python train.py --n_layer=12 --d_model=128 --n_head=4 --n_kv_head=4 --head_dim=32 --d_mlp=256 --vocab_size=2048 --activation="reglu" --norm="layernorm" --norm_place="pre" --norm_eps=1e-05 --positions="learned" --qk_norm=false --attn_scale=0.177 --bias="all" --tie_embeddings=true --parallel_block=false --init="uniform" --init_std_qkv=0.0442 --init_std_o=0.0 --init_std_up=0.0442 --init_std_down=0.0 --optimizer="laprop" --lr=0.00272 --beta1=0.95 --beta2=0.95 --weight_decay=0.061 --lr_head=0.01 --grad_clip=1.0 --warmup_steps=237 --schedule="cos" --final_lr_fraction=0.0 --batch_tokens=16384 --seq_len=384 --doc_mask=true --train_tokens=144400000 --steps=8814 --dataset="wikipedia_en"
Each number is 128 + 24 x the weight over its row's rms, rounded and kept within 0 to 255. Layers, rows and columns count from 0. Numbers have three digits each. The size before them is the row's rms in percent of the matrix's.

# layer 3 attention query, 128x128, rms 0.0938, rows 51-73, columns 0-127
071:086148094125159079130174120147145111149107114125117100146114117132162120094153093134112181119112110132113132146114162162133137148133109129119142069148147127177129108132094097142117128149145147088118107116125121165145113141117156108091142096126142143135080118123128133140098109135124104135145125123143139177121125104149084198139154121137079153142146103099131163187143151111081130130110
071:159114094142117119131130139121124113135121113162105152096116110140117137128146156152130083101171117135126108157140103053119105127115099148132117120099121128123112131122150128160134104123130072143122094149099160184071141104148105133132155144115088138141138127132160132084164154099094117114143120132146143161123096126142157106113148068149113110113123136170113056094156138124123108117164
081:168139136130137137133111139164125126109096136139137140142122178115145136153152128105143075084140138131105166149118140107115084119120125133131124079095122130137118127105125133099135168130141107187126116141158127116117135145155109142132097084119165160164113089115140135088147104164118154147100166137102119141137120100103128170118120118131097095110156121099097118038147182106156137110123
055:155158144115154151148129138095151120121115169161137194127053113139142159097138080152157127068125127141145180139094104096106112106123114114129138171138106153104119136126115159105118077087111127143102096141124154139153150134127136122123093146154124129110140121111160120123133149151137135097110139094151150104105101142112129110078131120106116134115101117143136075082137131124159097127135
075:162117133145147090121111129136142089131087165150137151136160115124136125107140128122139085118187169132162145181128098105138135138125109150162096082096125139138095146108140178118127128165123124139110136124104151116063147144146119136145157103098107141111164122138147122135105147146121168094124122098143128107132102120117140094111174091144097092119151110137126125107157121145170113128200
058:123113136171159140109126110139103104159108139134087112144153139140107158138115150105101140162093084158114119106143186138097102142133098130140162111120169106131152133135182122202138178180097123116157137133148122162119102116108180128123155098119131148113148138141165107155096136087100118150140124114096093133106153113132134115153164103150118142131151125111115153145132144174106127131122
065:132121136171136122129136115139154139152129132131110105104185175122146146146141148159137130149140148087141136109156161088154163108131103103129101129082110167093147170125138126086112161130102079142116142123124111120170128161121143108106099171115125147134150093131120151125087127088116164116069116134122098165102148134106138134100083070125105153097127146154125144151130159105120094127127
067:114156135138137124139110132130140145130149126167135134161044132112123129122184129109148157069117115148129108131120116156147157120135135089128133077098115135159163118124120078160142109107142151112094097128118110133156152127119140134092128118162085102128067127139093134130170106152114113153138130162148169162109116110159096167098140094095125128144113132137173117131081149118120118140131
090:135126152165115112107089166150148171148093151115160109135105147111139137102139115152122111118142118119146142118109130147113155107144148111143094122110162190128133150082122141091076143152139080159082135072133124137144116172152155061100094123121116165109139116131139134116096083127097131139094116115079114160147132116144147161120105102164110130108120183127122127119125133118127125130121
061:142131082152138133118100091115115094176064133155098117139131118145158136122138158099133103135139148141141123128132154100124125150117134148134114088129124117117147113098158151161133139201147134130122139136121136192114107123118148124111107068127102146144149125131136096107172175112103135128180107140092092078123120088114117112114184095139092085125144111137134108137149112101125128124149
055:112117127136132124096131170110136112139117093138165122116147191100133117156130127127159145186168177110155151146111109150150162137113142110103140155110121133125089153078130155127122130150091135132122162127122135119146111157088124105146112112140128136111134132129113156119148020189102174118140131133143156112142121113127100144112120107119100130132127139100118150101104116121153132138180
094:152158101155156133138124119122110094095115132168081114122115147131100113124151134132128130101140142139102143143143109121141079139094078141138162113120118074135155099127167123122152142126143118135174124204117125138107134132145114219138128115110155138145100161109144092088143122128135150118139131148146106122114120115095086146122088130139107110180143086115128133088138168139136141096116
088:133117149124106093109130156135145159140118142110179118120132145108121135130118126111110105135142122124175130129100146105119184117130158107146089115118163201123075167139135132124080128139126093138079098062147107124129154124163133073092114157126101121137121114117128151142149136138114108159107138139090137136158108154155159135142134089129098146103113190122161146116103114128152102120150
092:136138140150137136131104141150140090118102136160094115128119161119139150150173143136160075151160121114125152125118131076141120137097124167150122091109151124096138116073127104116127161104142109150146122165114149157128122140165091152130117083111155164119113135123177123102097125130094177126122135127128116122102116074117101143115137082149069113152152086115132138075133165114142118105152
077:124132146118096144130146129128134162120158141081139136122155140075143131127132093125118117127090154093128102099120128104169186119133153139132093149151136178168103161178091115116108104119124119141098111093111121172084153110137119096094126134158102134131145106148100173135139151124122181132104136130117108123136140142147151125160133111121096155118143163102176147133113156118108068089147
079:140126121104125122147099175150133118119116156170164159135149131108135139139120136128177058110157119108126146155119140065135113116105114131120098123120122144123109122128132151120140099109121097129137123135103153190065134129150048145107136119141106151105117091129161154118138143098090199101120096111123114114128119109131115120123129101123096134115143147126134132086137145107113081110165
076:124126123129131138130140109112098085107099129136078123097120152164114126109138166132135114124103123132129142147145110146115109142088088158118172126125118083144153102089151104140185151123117159133187118192071150104140119122138088166170125100118156148113111147124135077116118129131156101111116137150114119124090105111102117136123133125122143134176138054135111085130133134117153134145133
084:139151138140122132174129133118160149166138155157123128134144102123180128157117145170137108138176177138152144164137139078151126139152145108088076109144130129100110123105126160061125140123151127138109121099160164158150149137120121097087110107138103148132112117133135136089177106078134128095150166145113119119138118101141087121123088103139103069099120148139128142114145148125123126097140
098:080132096143120091106162121120104132124137116114102138137103094119062144106094158090113151102082109120096110131157168164129091119109106147139145195149129133127124114175140127149124099168153133109145110134106140141107112112138161137144164148121144137136149142138143145165093147141121086118109100112118112127140166143131150110113154147114160157139141126174078112162141141157139179104121
091:125142175113124151208114133142126148132134155124141143141138130103118138131165113163122135125139143112150114138148096090142139120159157125113103092121135124097125170122137151089138094089115127167122181099138099099169145110111150101122112150115082058149150116136100112098171127087135144131117135134166118086123113156137144123107106141093127122124086120103168164105088147114118117114137
076:101133151084124132139194136106108093108114122086116156114100140124135127126155124122105077112142118135120146097148102181118111122127131125126133115094130079148131118093164133151162116087175135120137167170116133103133140141127139125143145143124137084123156141121116096115114123180121101170149143109130061124141140154131119133137155119121133126118067083109154160139113096092169131161138
088:148150122171145119082096191130129142143146129149158102128095173126136117126148177119147108122150116105157154173124150099169135144081139173132114108115163149136145137108160117085080150100103138137146121140116128174131108127151093128132105122136124188096143122113129169126109138171123169147095106162108102135127112091115130139098120116142117153140154143116121089088130142132148113100143
083:132123127121099114080136124114128118091152087120141150149167092089146131169187104119100123181116141133121108091119133141104151179119123131136125127135135109127097091114117119176125119159106122062137116112093141150063145136114137143137163140122131112098115133167105121134089144179135163137110124114139139149178093150137130121138176141147121135126105149089155127179127107129135116143139
# layer 3 attention key, 128x128, rms 0.091, rows 51-72, columns 0-127
070:143136109155096056084129091102108112112152106110103118154139111112169162157143138098142141151162130188133112082102102129132110107146139157069124085160168143108091146082161088112141119089135137117125083150140109134116131078107135161139109111149130160129128112145080094158155140106132115126123157150135137132125132124127150138136161128108139120113095125106151141096114144126125129125147
069:127088176093141124166126131097104155181105113120166123144142130120141108142109100150157147079084098109150091115112139106139153156134126160110122183088154123120158122171076119124151140100076148120141125112111146132159098078104103116113124149109182127151163139145111118092105114152155137127138131136115179139103136103134103124133128172129124141142126109128112161158104149121114137121107
087:152123126117096129101109129093119133141129088118089135135112111132092134123125132123135135176109123125112148124182120136139117152101101130123145168108132111069163068091139135155135110108137094091150139155125178105154155133137150149164154094174134110112135153093102086139090150166113102116180162120117122113167088146115127125116130144137141163131124091154128170140144107129082140105134
067:127037138075133149147087135160137123153133126113115120109095139114164082099101126148164115170129103132112115106134139137139142140118144139128111154088072138102107123159163097151132134155118140153132158121133132145113110147156110145100106099133121143125135124185152141112075134167160165102115156119124135140126161104140121149100130156137113126144134163121083105125163124109161085118138
088:138134135130167139138093086132144129110111105107128136108119118141084077065103096135160129212131137127141114104124117128130135137119116154089127133130123127107129109095162147145110129121078157126154120112144106126152140121142100154134118123103176176139134164144131134097131103212170139120186152098119092151140120143140165127149119144118151114117119139136129114140147140107080128140121
074:153113136134124136137171090117120140131120164101093144137136139155072190145116152121153095109114097126137121142131141078152156115101101125120121114177153127130123142091096157091140081102105133111142122120105125111165146117110140125149134143143111137139161108127130120133146112062111128115150121118135143067138089112130132112142144126096164122152088093154128176128096156136070160146153
067:081175125099159138118120092143096118137105147154165123131168131144104131123106134123143131140210187152102128113110147092153135108089129175129123098137148091084120133129138147107096146139148139145118100120148111133119111106159134133140138161118079116147106145062124127134137121113131121147148138144112133070102143131170107157125141149145129151128148140139110136093149120162140095079155
079:096043126094104114080124135143130141141135089108163107116074128113141154142118141097157169126158084132100150146125144177093099119135118132179123106125136166121118117120149110138119119094146109154110151145085134154086099129147127120114118125168116105156126171140171110110097134159152114100142148159140128141135106110146114139102135104123117108101149113174140106109127152138159164130110
080:147168123153108134105151076110098083103142121156130105139132156158128097093130133124116131194146141138128123110133131121182125108087138201127122143157132122076149093139157123122138162106173108131155107162158133110132128109148149147160106113118136121127137137092136104110090122160140157116150186132131114121133124111124132134108144135133141126154164122120117188097186115163136113106118
066:124083134143132100146119104126159134147099136104157147130115105149091143114123134089129111169105129126138127060099155087098125112118120128069110119161148130111072107115102141099097117074126123100134134140126122116144130098138124157158141142131134161141151104147129096136158132141101089127126149099113178132121087134109134103151176181125131107107099096147114178147120175146100111125134
071:111202108085169151075105117119122091112112132134126118108149145125117106129134074101165149125143163143105112163153122136133092113135094112175128162129158123109153139126114106177107130166157107134136145132172126119136139146131135118132144082125144134128088128109151114166177146181147094082136158126114111138129089117113114092119119119118113131140145136117172119122169109133115168151138
095:152152131114077131116113135074114103125147083100102128151153091124122152157155126111137159128125119119110142087119136147122113155139128130110136171111111089138135096149083141158160122123142088103158153130147187088111133122109152136161179120182117137115136133132126100177105150076135126099134141145121149131142104156128138081154156147105154140122077119145109152133123102153090133118158
090:119107106169167129083124114131102130112140125153120089102127143115124091087096117143099115187114120124114133164141111126115148110112121149129140101129123093128157115127123105156133165105167167145128070134128100104188161190166100127132119161116147151160141104123101138135107110208116145117145127129142136165110169135099137139133105150106121109140148116136115126127138101116131105138079
085:150130124125064120114138120114106102105136138126145105113185133154162160106148090162166138108158124118136122129145114153106126144103120129128146148116144098109153068141132129123135123166115120094124145150099174112085118148139151143183156161189169162135120141115098121143077114130117114124128132098118145174115153131110146111155171143118140153141107084134093153159141085145100133136124
082:108100123152192099123112118141146120134159177114129108110139135153109061120079118085096147112166166115133175107117120115130138112156137154125100168142144121121123137081120192121132136141161132158103134128113136130108122137130127113144120123100124108122107134103137095133207170124118146106109143138086141060106125145146168113145091142125137105105133115119113108110144129138125115139101
065:158108119140159117116136099123108130141146117122148140146109125137115115168130130121148149129155107116150139122112135165168116136133092121135106184103093121125111113078115199127144098152205178098136113127124135117128157094122122141165131127119164147111120164087164103147178145089116110148131119135152162118132139124120191089126144142123092135129071113160112150160126148135135112135124
072:116178140125076117133153137133148112132139112120144136144146111119136157128168117138137133149148158109130109137147091135096079139088125102132133048107163129125134109187153131127136121143039113085137163109108130123123137128118154165144129141159139148143166111144105133071137115114101129160133124095174113171133126152149128150100137109107138146154102132134104142150108139161121111099122
086:186111106189120076060165098097092135105134133138123135121123122133124170131145131123146126149110115155148118112113099160150097150128087143145092165124119120117104127086132123143134166170155139097137113135137119144095146149151118129165162132105166133126145152143102121114104117150160064143170137157117134158169133080139141141150147109110091127131137120133155115087138146131134120131104
093:092164167113109122145114129152168146155129126147140146162174127140114108168133120138118157108107112108110127156133126112139100152144150104132139112104087134102137122133133155092104146109135115114132123119098126147155149084132130138147089167154098132132117151136156161146143093068090154117088125149106132072143089132152153158105064124159116176160121124158091167151139144131124128090138
094:147071083144164113116152135131117116134144131112117072145139134105137118121086128099121120144152126149147181079078131132122182126140124136144120149152185099147100161141113112177164157166182110157139117103155118159110109137116110089109124112103151076129099108103159124132132144156155132108158156136084115139161141104116135144161144129117120137113120116119167128108127110116138139125104
077:130074141125118130134072144131146119148149108124135149140097154099167130169125166127079138118182152123134100130117152089059144116142175115105125063127148155119125120147114107116121127120131109125123139141118150124096081141096112105138145121125172072105137113138140114075101123106126179130106161124146108168115109127109099109147160120125141133129105119105159140175106131131138127149102
090:088174114106110082111122123134122107092166113132143123127163154158147122085162114092156155126104144113132141137156120172148146089132076136139148154107138107109160112081136152081128150137089126103113140133105133094091122125121187117175106151141111154135110096132096112154129096128117094110102109125137131122092126155165132109136101110135078143140145125147111126144155104142106173114098
# layer 3 attention value, 128x128, rms 0.102, rows 32-63, columns 0-127
085:113155139122137144152134126094100093083152108163127129087146164146140136118175116148142139145114136142087131154118120106183085112085096123126147126136131110124174071104159100126184164148103144135152115181103108128135130160126126174142100135126129156134087161148119098090116099133151125109137122161159098144095121100119081144119123124160103092146133092131144146126144123142124119122110
088:144130132163110195142099124145156147174114186102149163153136151105134147135107110150144143130119118121141124129157084107114136164185143109155079136109146163147113129139106129096086092132106105106105136084152145134134141138128106102119142161178132121105144123098103158160112147111129104142114130144119100108123124142174124104149116156104119122078099172135092104131100149101109119126156
082:111131124155111106104122147129095103104126096163109150109143135168141137068161127171126106100129109148088143142121137110166117132067096116138162118138133076120137099133148094130154161126137150137137116169150086141144148156124130155149101092115127127126094161126144114114133139169127159114101136136135078128105126082100127159082151135130101058143141097129146103129129127136161112118092
095:106130100114159102114129134117142155171155079075131111170095091127141120155094149095134133120099112128132097132095183129078147142163143150151138108142127134131127164143121117134119101107140140138111099070109105096101081093121131102148162136136101134092157114146132136174144151116138127165136129128121150120149102173151141115163168113113182161163116132131133135117140150131175128122133
094:127120126129086156127115114157120093110131161135122130077160141170109145139125117111146149130126146111144165146148093140172120158157122139141122142128115110157123084104157122092132125129113095105124174181124180155136165147156125148120107165147141147111133125159105112121091120110121106094126108137102146149104094115126152118111103179195075153105089140159116146123124101142079107139126
113:140134113163113090090113133133127117078133120134099138091112147120124112076144121118108122107133103146083154109156135140134168123141083142129137133161147128151118148134142097139131164130163161142139097131140069147165144141118125108077102107083139131105093151120169110185103124137154152131104160154099125119123122107109130161144133083134074085135137105137173108097153146145150130106100
104:113133135096122107105126127106089082103165097161097104098116154185142126095150141135135148123130129128109126168136138123147113128102108137119178125158137101106151083096168086128182171138132144112175130210099124113124128140144132172135099125133122124131113134136118085133121110147125125113133109134151134141122128095091118142111123140171112124194132082146152135125143099147109140132102
101:133132152138109155143141124104106116109131115166133129108144185141126120131166137143138121122110143122114130178122105112175083136092099104106170111132103055119148081116142108119174131156098118118153134204139097141102126124145133171145097145108130153155135142136114119053105133151173113112137134144161120141102143088128108124118113148149113107171154102129134113137141136106113140125106
102:108130104108122139127110140143140150177124168087147132147128111106119123157088118126114140127134137137144134114124140133087159129184161147140098135120154148122114175142106163132096122122125108131101114072126170121126095096116138092108172141164103131090180106119112163160160134101106150134135133114130153119143125194168162097158149119109148158092100169128096130114118114119112131115175
119:111117142064136126114170173138114147170136090091135108151143105155128130154115125141154167142106148097166120147130134099113114139133145103146121128119120118093154136113119098162114069140088104101134145116111156122106103092143154123145125174156110142114180105127093144128126172115114079145149096098143141138118110151121134088121118154141154190146115139107103159151138127116098104134168
100:149142144120101111124115142117090106108145109177104131086149134159108116100148119166113108129142115105112126140165110115159119115074099102134162118129102088142158084126150084131150148144127107121146160196139095134154157152139138172119095131103149138151096151144131099087110150164107118125122122119107113152111116080079099140088131151153128108157135118107141138137159150146102119132078
092:128128104145136113099111147127149153183128131101153140133122129111108112149108088131130123135110115112141143117145170108079163143169146154163112149135117146158093146150119120141122104160105127117132121104120135148134123072109112084099138156104133135082128125168116135204125167115154132133122130104110131139136105165145178088214146095119128154085104155125144124123128124147151121101148
136:115099167077142103099170173122111104132162085113147098152143128138144123133116143122152158169135143098156109168136128114102112136112135118103180110099124089106151109107127111154164110123090136095154150156105186105104106118105167148162125124158107120113160123132090117135128156131140126121149096104146156112130113137108104101133140133125157177174128106157118167156114109102122135156161
113:125123146086140089105153167125138120131163087104164152176136114124138162153113148116128168156100116122167104173136138116125101158130143104114121125086133112102163132110147136145119078126088134105156160127126133109078108101116138150167132146159112132134164094106111153112137167140138097148169086111142136099128124139132094100080156141145177153143098130146138133138115131091103146159152
103:134106156078124138114150121098115137154150102137114070117093111148122150106133152117120151144126135105128152157162142119138129118062134131119189084122144103114129106114158128118145095117104087140128159156102159120099123093150141162163133140131125092130168110173103092098142114117087062124156130096121136156141101143088136101120109141160127183151152125111112143138136128154123129116125
143:105120161078139102099162161114099083111160073127128087133127137150136131119114122137150161151117158101135102173123146133123110140122108140109168107120125087103148119088158097151151121119096148093169150160109169119094119113118159160138121121155096110125153112133090098120128130129139115114166097127161148132106123123094101111108125160163155174175130095163124153149120128112109146159140
103:157117144122102117103109134140128116127138156121089166097162163162117157128137151162120156115138115144126185142145088125175118131145098110120127139117133119105109098097124129117129135143106111126134161178120164144150157153142159107112121142148121117147113113083082146108087107100104067156108102115108128114131144107125132134079108171171070176122157149140099154137119120135084116111132
122:108152130138139093126125124114090095083136109165122113089113144155123122099157100140139123141125153111109132142122159136178105120105102142132161129159102116116147089109176082141156151158123148135144123192125112161128131143141149164117082141106156147153089146154136102124112125143120124126132131150132101167079128075105101148104101131200100128168131103120165128132139121138110118136093
106:136158130122122128145145111110108119104134125176118121114133152207140144101155119134143114127138153110101106142103147115171108113091101128133132086146123095088147105116151100103158146132119139119137135183137115144135156157157135166142075127111128144180090153111138110089128116136116109128130143147131104139090138072100099148063099140182151121137142112124145115142125141140154115150078
103:111127116080162072120151150132108150132160073101147099160084092079136133113098124079129159127097100112153123132132153157108122124110165147140170121115118122126108159130154104169139098129121121124140144116135139126090088058129139116147158158120115102116153136148101117142125152141126131137151120104156139158133106173143139107168170121101146172167125129137150141130115140105142166117155
137:109126134077136091126157158135107145180135109103145136170133102141135129159105136124165149151117143093177089140122160122093112138161170113146122141110119143103142119098133118133114091143087124103133151121110166115099118090135150112144140166161092124138160105120088159120129179111125089135142090113133151116112103148142129102112118166150182189129121154126112151157108109117102107145150
098:148135131118097183185116095123151141168103170124102154119173128156122127167145127146150128132124117114120107118112089110126103156179148095140098144119082111120139092139081132099141107113122108118136130161121174143124152142156131136146143158176138123127137115110085139134146160108108074140119147145072101109121107111150133122118099146120150133086096112140079144145155101119125102133164
105:135118143135111153148139107107132091101125126170120131101138142175137114111154156137149104129140133118100105123138078103144080122061096093102168109121115080105143080119129129121184144116134132128139160175139130124137147162146137172173093105134128103174104131104137107064108123137125108113121139118124092119136124094095107144100108155135122093153156087108133144135142116139133123157099
104:145134142131126132103121119106094116174129132082111094136142136186145107135126140139129133134163116116125142103153112117115175154113130086136151153104087130135103084143092155120154124119119089118134169139090190103142159156155166121147157126127135121109155120115108133156122156089100103122111126114068146068145115129111165123135115111117143162140115127133091155124118120157168068133153
112:124126125151112159122126117133143186176112139083131141151120096080122134154123146138124135117146089130140131100143090122101144144150162104143101157086148134141108151135080172124095111128157111132123124081139135107113133114112108080154181122126126116087178125112141164139131164132116149140125137111087156104153124153151156111143170106060140131106117170120093099127124147111137108130160
106:112125155114119123100129135100096090079161088140122089102127160150127121109147141136131148160138139138120137149156129138162126149099099142096184100135134094129146091101146102156167136102112141110174141185110156108118123128123135194132129102131142134126132151159114093125124135146167150078158112132141125122093133102085085138108136122164116124184122075144134140131117101152115148149120
107:114120121109147096120130130122139187153129097087130155173100076087116137146102137105114126110114084131129121104125158120086132126145147122142123132121160144127109189148092165145105106110141143140119104063154111111109088098116127090135161113131114100118142117091130174144147152145127132165136137090110144123162116172136131118138174112072176117132141153105118126113118144101161129138142
086:129128125115101162136138145125136145181114152084136132156160124142112187148107123132131150121100085167139126114138120119101161160155121130149091146107160174156132163130114137137113099103141115114118135073119156115150116180124136100150163124148121106084166113079120166163142114123123142130125116110122151084154167163160167103157145129087124139114115132128080121103108100102132119115161
130:127098126068140139126144154121123115159151098081137112152155119131126108156099128130122143158115141093165113145120112108099105140135156113133143139116109103117146129121109131150122065133085101102157172119110164095107091093109146129142163148138104136101171100165095134124145165114133125126148118090129165127138111183135144079170146125112154174136101132143106171155119099101122131126164
121:132131158096118125125131135107079099124130110165131115113160161193135124119142130150146126157133158096125113150116121122162118145105107101124168109142098093127140059101136089132147143143087131110178156205103157128128158144146137169126099141135143148126121155152101114119123157108132102124122096138127135110090110095096097128091110165186139145149128118142119147151131125130117091139109
108:165095138149129117137132132124111155138140122135127081142113158104139086117126159146109119125136151136115139134117105108115134079035146110086167075114124115099123155132118181137136133117135141138121162131128095098110122106134148128156128099102111119152166088105129112105129067087119140136105141143165125123141156100108129133101113114074133115150165101132086161139128157118179125135120
088:154132112115114160159123125126148149140098176096144161137168104084112141188134096162125129150108130113153141088162094110111126142168139104138062159085140142137114138150115151132083111125116120134102130072135150141165125155121110104118129130142139161105128133098108169131119152105120126153119127113093115118145117134169133116176122112103104118058132165100097113131123104118100119134148
# layer 3 attention output (transposed), 128x128, rms 0.0955, rows 32-63, columns 0-127
091:133143113126127135128131110130093029115122103133105126116125120156124119143139139097139137116099134126115120124140128134133111148114099148131175143147108045142148068129145125135161133118123107109178130244121156121129117128133141186165150125123148155123140131137134092134132136135142111112129118135123127122109129120113131124126153136148112111158129052135121135132145109129109112152136
101:149111105121136087136141131143135180135135155128175128128135140083119106087122108140116086102182124149137140143098126141132175098137114130142114088122156209111098179119131134126100116143126147112078122042098073128117118108133129111117137150130127125100124110134139141116117124137105155157143136097141116145166115134138129137118107080114149127109153167125150132180121115114126139150136
090:136127149120127133121125135116108042100119106153095122126116123168159145164152146106134147134118122119117126119144139100121096128090118130114151145123108076142156101107146139136135128116121115164183138246114177125119119130137127168145138128133119146106164122154121097135134135156138124108124110129126141131096126126104129109117175142133114091147114067138122143076139119142130117107159
101:108124150135121167149106117139156206117133145101134140128121135119127141132123134137121136134130131118140137082140124122110138166134149100126097162138143161127132149152103133105076117123149107099089153063154122119126132133120125067091061143127133111187114118115123161147129118101102118124110155126110121133121132122151154126121130150102106142106099231105109127157127141130164142132103
099:126114097111137100131122129118100106157127133149155136125129130105100097098114104131115149101138118144097135124119108167145135117135119133154155096127118114114126093137130126121138130134112163044133107160118122131153132118138146169138192128146138122087104173095124119111125133097145114164149136118165116144143142132131093151117109117123165168142163074134126129228125121082093137171143
100:125121151125148142130108145132104088119123121165109119120136150145157140160144138128137111138135150104142132114126127077120104123099149134129135123121106108139124127116132138117141128112117103230161129180090164106113115116154107133148107109129115144132144124140131114128167157144113136127118119128133132131108123112114107113131139149123129092145136117128135143000125138133147117078170
101:109131125135126163126116099117095070117137117131091128122122117148131123143124143111130181141104116115102125103158115139137112152117124132119169140141103058130147078137127132130157138124130127034170128219127149126153129141113144166129140117142142125126121154122118093132122125117140101117118123140141125125108151123122109119126169164131109116158115077121118146206135131126122132180126
099:127149115126118121117133096118092063119136118120121123113115106145094124105134137103131173113126116142091099123141135151156131148133087142147168134136141077138166076123128113133143134131132129065163124210139157149144109137109143196132153117124157132123114133132115091126099119119149116116138116151113114121127136118101120126136138138153111129139111080118114149226139123148109143169110
103:122117131127138125144130154160158207145128138121170116148144136091130121125111123127114095119148123128159129137116116132126152142135165115146088118118138192110092161130117140102102111134133134136075142018135087131111131115142114056113120145122108120147110118120134171134135142122109131141129144114132132136154097134160138154113113115107133147093135215121137123123112121115142137122136
101:126131112140110132117123108128155165132144145099130135138131123108095125116101126145115175121125110131115120092141125166134142141151121111134126119120164163123135123146117130108091115136149145025104133103158099121139141137109140120108124151132157118149094138115122155126087104105131100148137151135135112137124142138135129149128140122112118167128112147122123117255124139129110137174107
104:135130119125115124124125122109125050101112125138080132133121113163121138135138129126143193134103116123094119107143124138127102118121095131120165125138129081147158093110138126136138133108125142102174106234113177114157127139112135185150145116132141148100132145134117093124113113129150121130121116136137121124099164129086126122126168139144120124170134040139111127153154131121108125138126
091:126114143123131109159124142158129202134127138141170136140105150109116130121115124159119123110161141127117129090133123115139154137128162106144104099111154201115123166113104135089052129101136115154067157041133112113116122111150118085126108137137133146159112129104118161144127124102118148135113171108146126140123136135148116153102125113101135154129127200114108122112127147117129140107151
096:108133122127115139111119112113131138131158124092120136125123110127106125121119134140121197142106112119114114101152127142131133144130135121121140135139131117138142101144106125117128127130146129000122121125133126130152133134095146128104134137137141121144109146125107124148100110118135103136122141126131115130125140137131126129135175154127116142132113128121121132255127137138125132198107
089:123129129118118141115112119119154147138163142108121133116123126115115134112103137141127182133106099128132125104136123133130144128136121119127131131145145156136132122154117115119111129148131130000112118109151103133150134141101149118083102140132151116143126133122118143150097110108116121142131130123119099134141138131128139122138154144125105147117116135113133121255130130147135120192105
094:113157096128104150109135098134148146120144134100102145134129110131117115123097117138131189141106108128092103110166128177146121142158125109140128139138148110113125100155105124111145126120149144038124135119171144118163159155103150133120143153132129108147084163117109119125090112104170093137132136148120114114103140131137126143149143146123122158130113105123113115251120130121113140152100
103:097131115133129145114112108112124129125166125101107134121123122125113116124111138134121192142110118122113124101158119145135121150125130124122157135138120099132145094150115122121139134136135135000141123148138130131156132141102139153100129126143150113149110146110111120140098108115130103143129143134139123127125138128130118133130155161122111145140116111123120126255123134126120137200109
104:138134081123126117124134121136114094150119143153145099149153114102117110115100138138140178119128115129129131151124103143150140069187135136155136087114142145113119107119143133132164113147127170091131103153115074121139141133138130158144184158124105124080093172150136112087120136120135125142157115137140089139156121141131092129119125112104168150127143056122140122199115134100096142171150
119:122127112144121141124119100127096064122118117167087131122125127157111121130128126118132159139109131141089142106144116145140092143120101149136177126137104075133155079140142122135145149120124125128189128240133150131140138143136129199143136103124164133127135145107137113113125115107143111124130130149142128124096160121105111135122118144129118131168129030134113116123151134126107122134119
111:133129116149112127125137092120101082116119129140082120127104109143124118101119111113140149136124130150099144133136133162130105132143082137117176136132135075118154096136151111175148132139143133109177127239140132142150151148120142203131154104135150118117121127130142102099103096112155124102122129133138124118135151125103121133132097146130115121166133048128135113165148135127097136143084
100:099146132137118170115108119133155170143153128103126148111115134126102142135116137144111198149103123121112123086162124137129146147139144118127118157140136143139148123152105122093087135125143115033106137089165136131143141142102140103090082134124150113182122136115100144160106114085121105131129140134109105135100133119132145129144151155120103149114105166112095119218124139140152122156106
107:127121114141117140124123102121155177150143147103133129140115118107103114100102120146110163125131109140122136108139118162127143134157121116133123112127157166127131137147119130127096131150145140029098131090155089136141145135107144118101113135124155111139102141107122147128089096102124128138138149126134113139150142135139129147122120117106122168127109150116124112255130135118121139178090
106:161125113137129091129146125120133133128088140099151136152102097115121109085138112128121102096161116170125143139098134164128166115157094126139137103135178157124135137110142121163131102132132158082085126104113092126118125131119145115166192143129115127073123125128154129085107115139148146130134113111162109141160134148140134141125115103110149138135141138111153130239132108098085139161130
108:137143127123110118109146106080106056121115107108087129130121095154145125125143127117153148122108121127118116148131142147135115111144082131107157137142124059144147087111147121176185137144122136119175110208108155127150132144117154178154180121131122136094136141153116089108112115159164115108135080146119144112123147135111134110149133138153141127148115065142135142155140114134101126127114
100:141101107125094117112141101095144145115122113129144126160114098117138119136140119145116157122156115131106112111143149151125143118173145096148112115132148141122108139114114134155139096126141140061091131091113112101112147127116164082155186148157061123103096156139134120107101134136162141113119125123172124131148162162150110124107153120097151158136129142114146138237138138110106155146144
112:144108150108141103127132168128173176127121134119151131135131122123145151138153129129122104130160116124147123131118143100116154111124146117135085113127152198130110194116118137120099112117120131161067134037123121124101112112117111055113118151131085127090136096129132140136144137169120155136114102112128131140146130130131142112122163106120144112090127211118142136107123123138148131098151
096:108127128119130137115118118110107075107157106120106136117117116152110120146134136125127186135112124114111118100153126131144108157104128135129168140137092068136143082133116122128155134124129125008167122187120150130147124128105139153122145122149139128127123149118118097152116132130147109132122127132148132116110139132110116126131176166144106118149126083123124143229132133136125132175130
111:129131152133125140143112147141182194119132142104105133128125133132143159152127141145123123148128126117159130119133138084098139119127152103104077141127139184134128171136115133120092126125141116162097138049146114124113138136114117062092067145121112120159146093144125159150135118141107141131105120126105129125130115131129165119134150141118111113086096214120129117088125136154160123091117
097:140128125121152117144139140140163166121141121115148132140130151097149118144120135136098090120154112124163128127125133104118170106138155120111091131119143180103106167121138144120094118145129141090081146032125059112104111107133134066116121170133101125131133119153123160127138156140107119143137121089126115139151097131158124120116162114109122128080126192123156153165105124124140133157166
102:119135131132110133121117131126146164142136136088152140132119119115093130118118130143124170113115112128119104101149133167125155140148135119136123132134158150132140114124103122102097123128144127003087127085150120122139129123111142108119128148133140130147093146122105144152100120094126115136133146131124113127127129140138137140130163134129124162120122158128106127255126135124126128180120
105:130110100130128112127128099109108090120132128122109133133107100140102098099139121124123177115126123136093126110144131163146121140127104126145166109133123088118152088125139132142139135127137144033146125183123134127151133133104138170138158109139143128108107160118130097131096111119150130140131150136160115132135152142104105146113148129122133153161130078124126123249142131115097155183112
113:091176124122136147070163108114128150101149121130119119127130081162138162103106139134148129162143137133126086175118162154137103139170130117136089150104134094130139132113117111145185120134155114190135097128122161135153137162102112133100113112128086119161095140167112115096100133151144138074126141161098134101103118127111141095165087136146112101138115143141135110093101141161144145114103
095:172125129129136069132151154139165166141107136125155124142138148109116127104130110133120081111160127150155126150088125127121152095134118134128101089117154207121108179093133135129101111134123148189087124036114087122097130110139118098147153140112117142092143101144145169123129129148127150152141114117146127131157118143131130142120103085125155145103149160138145115099122117123122120100150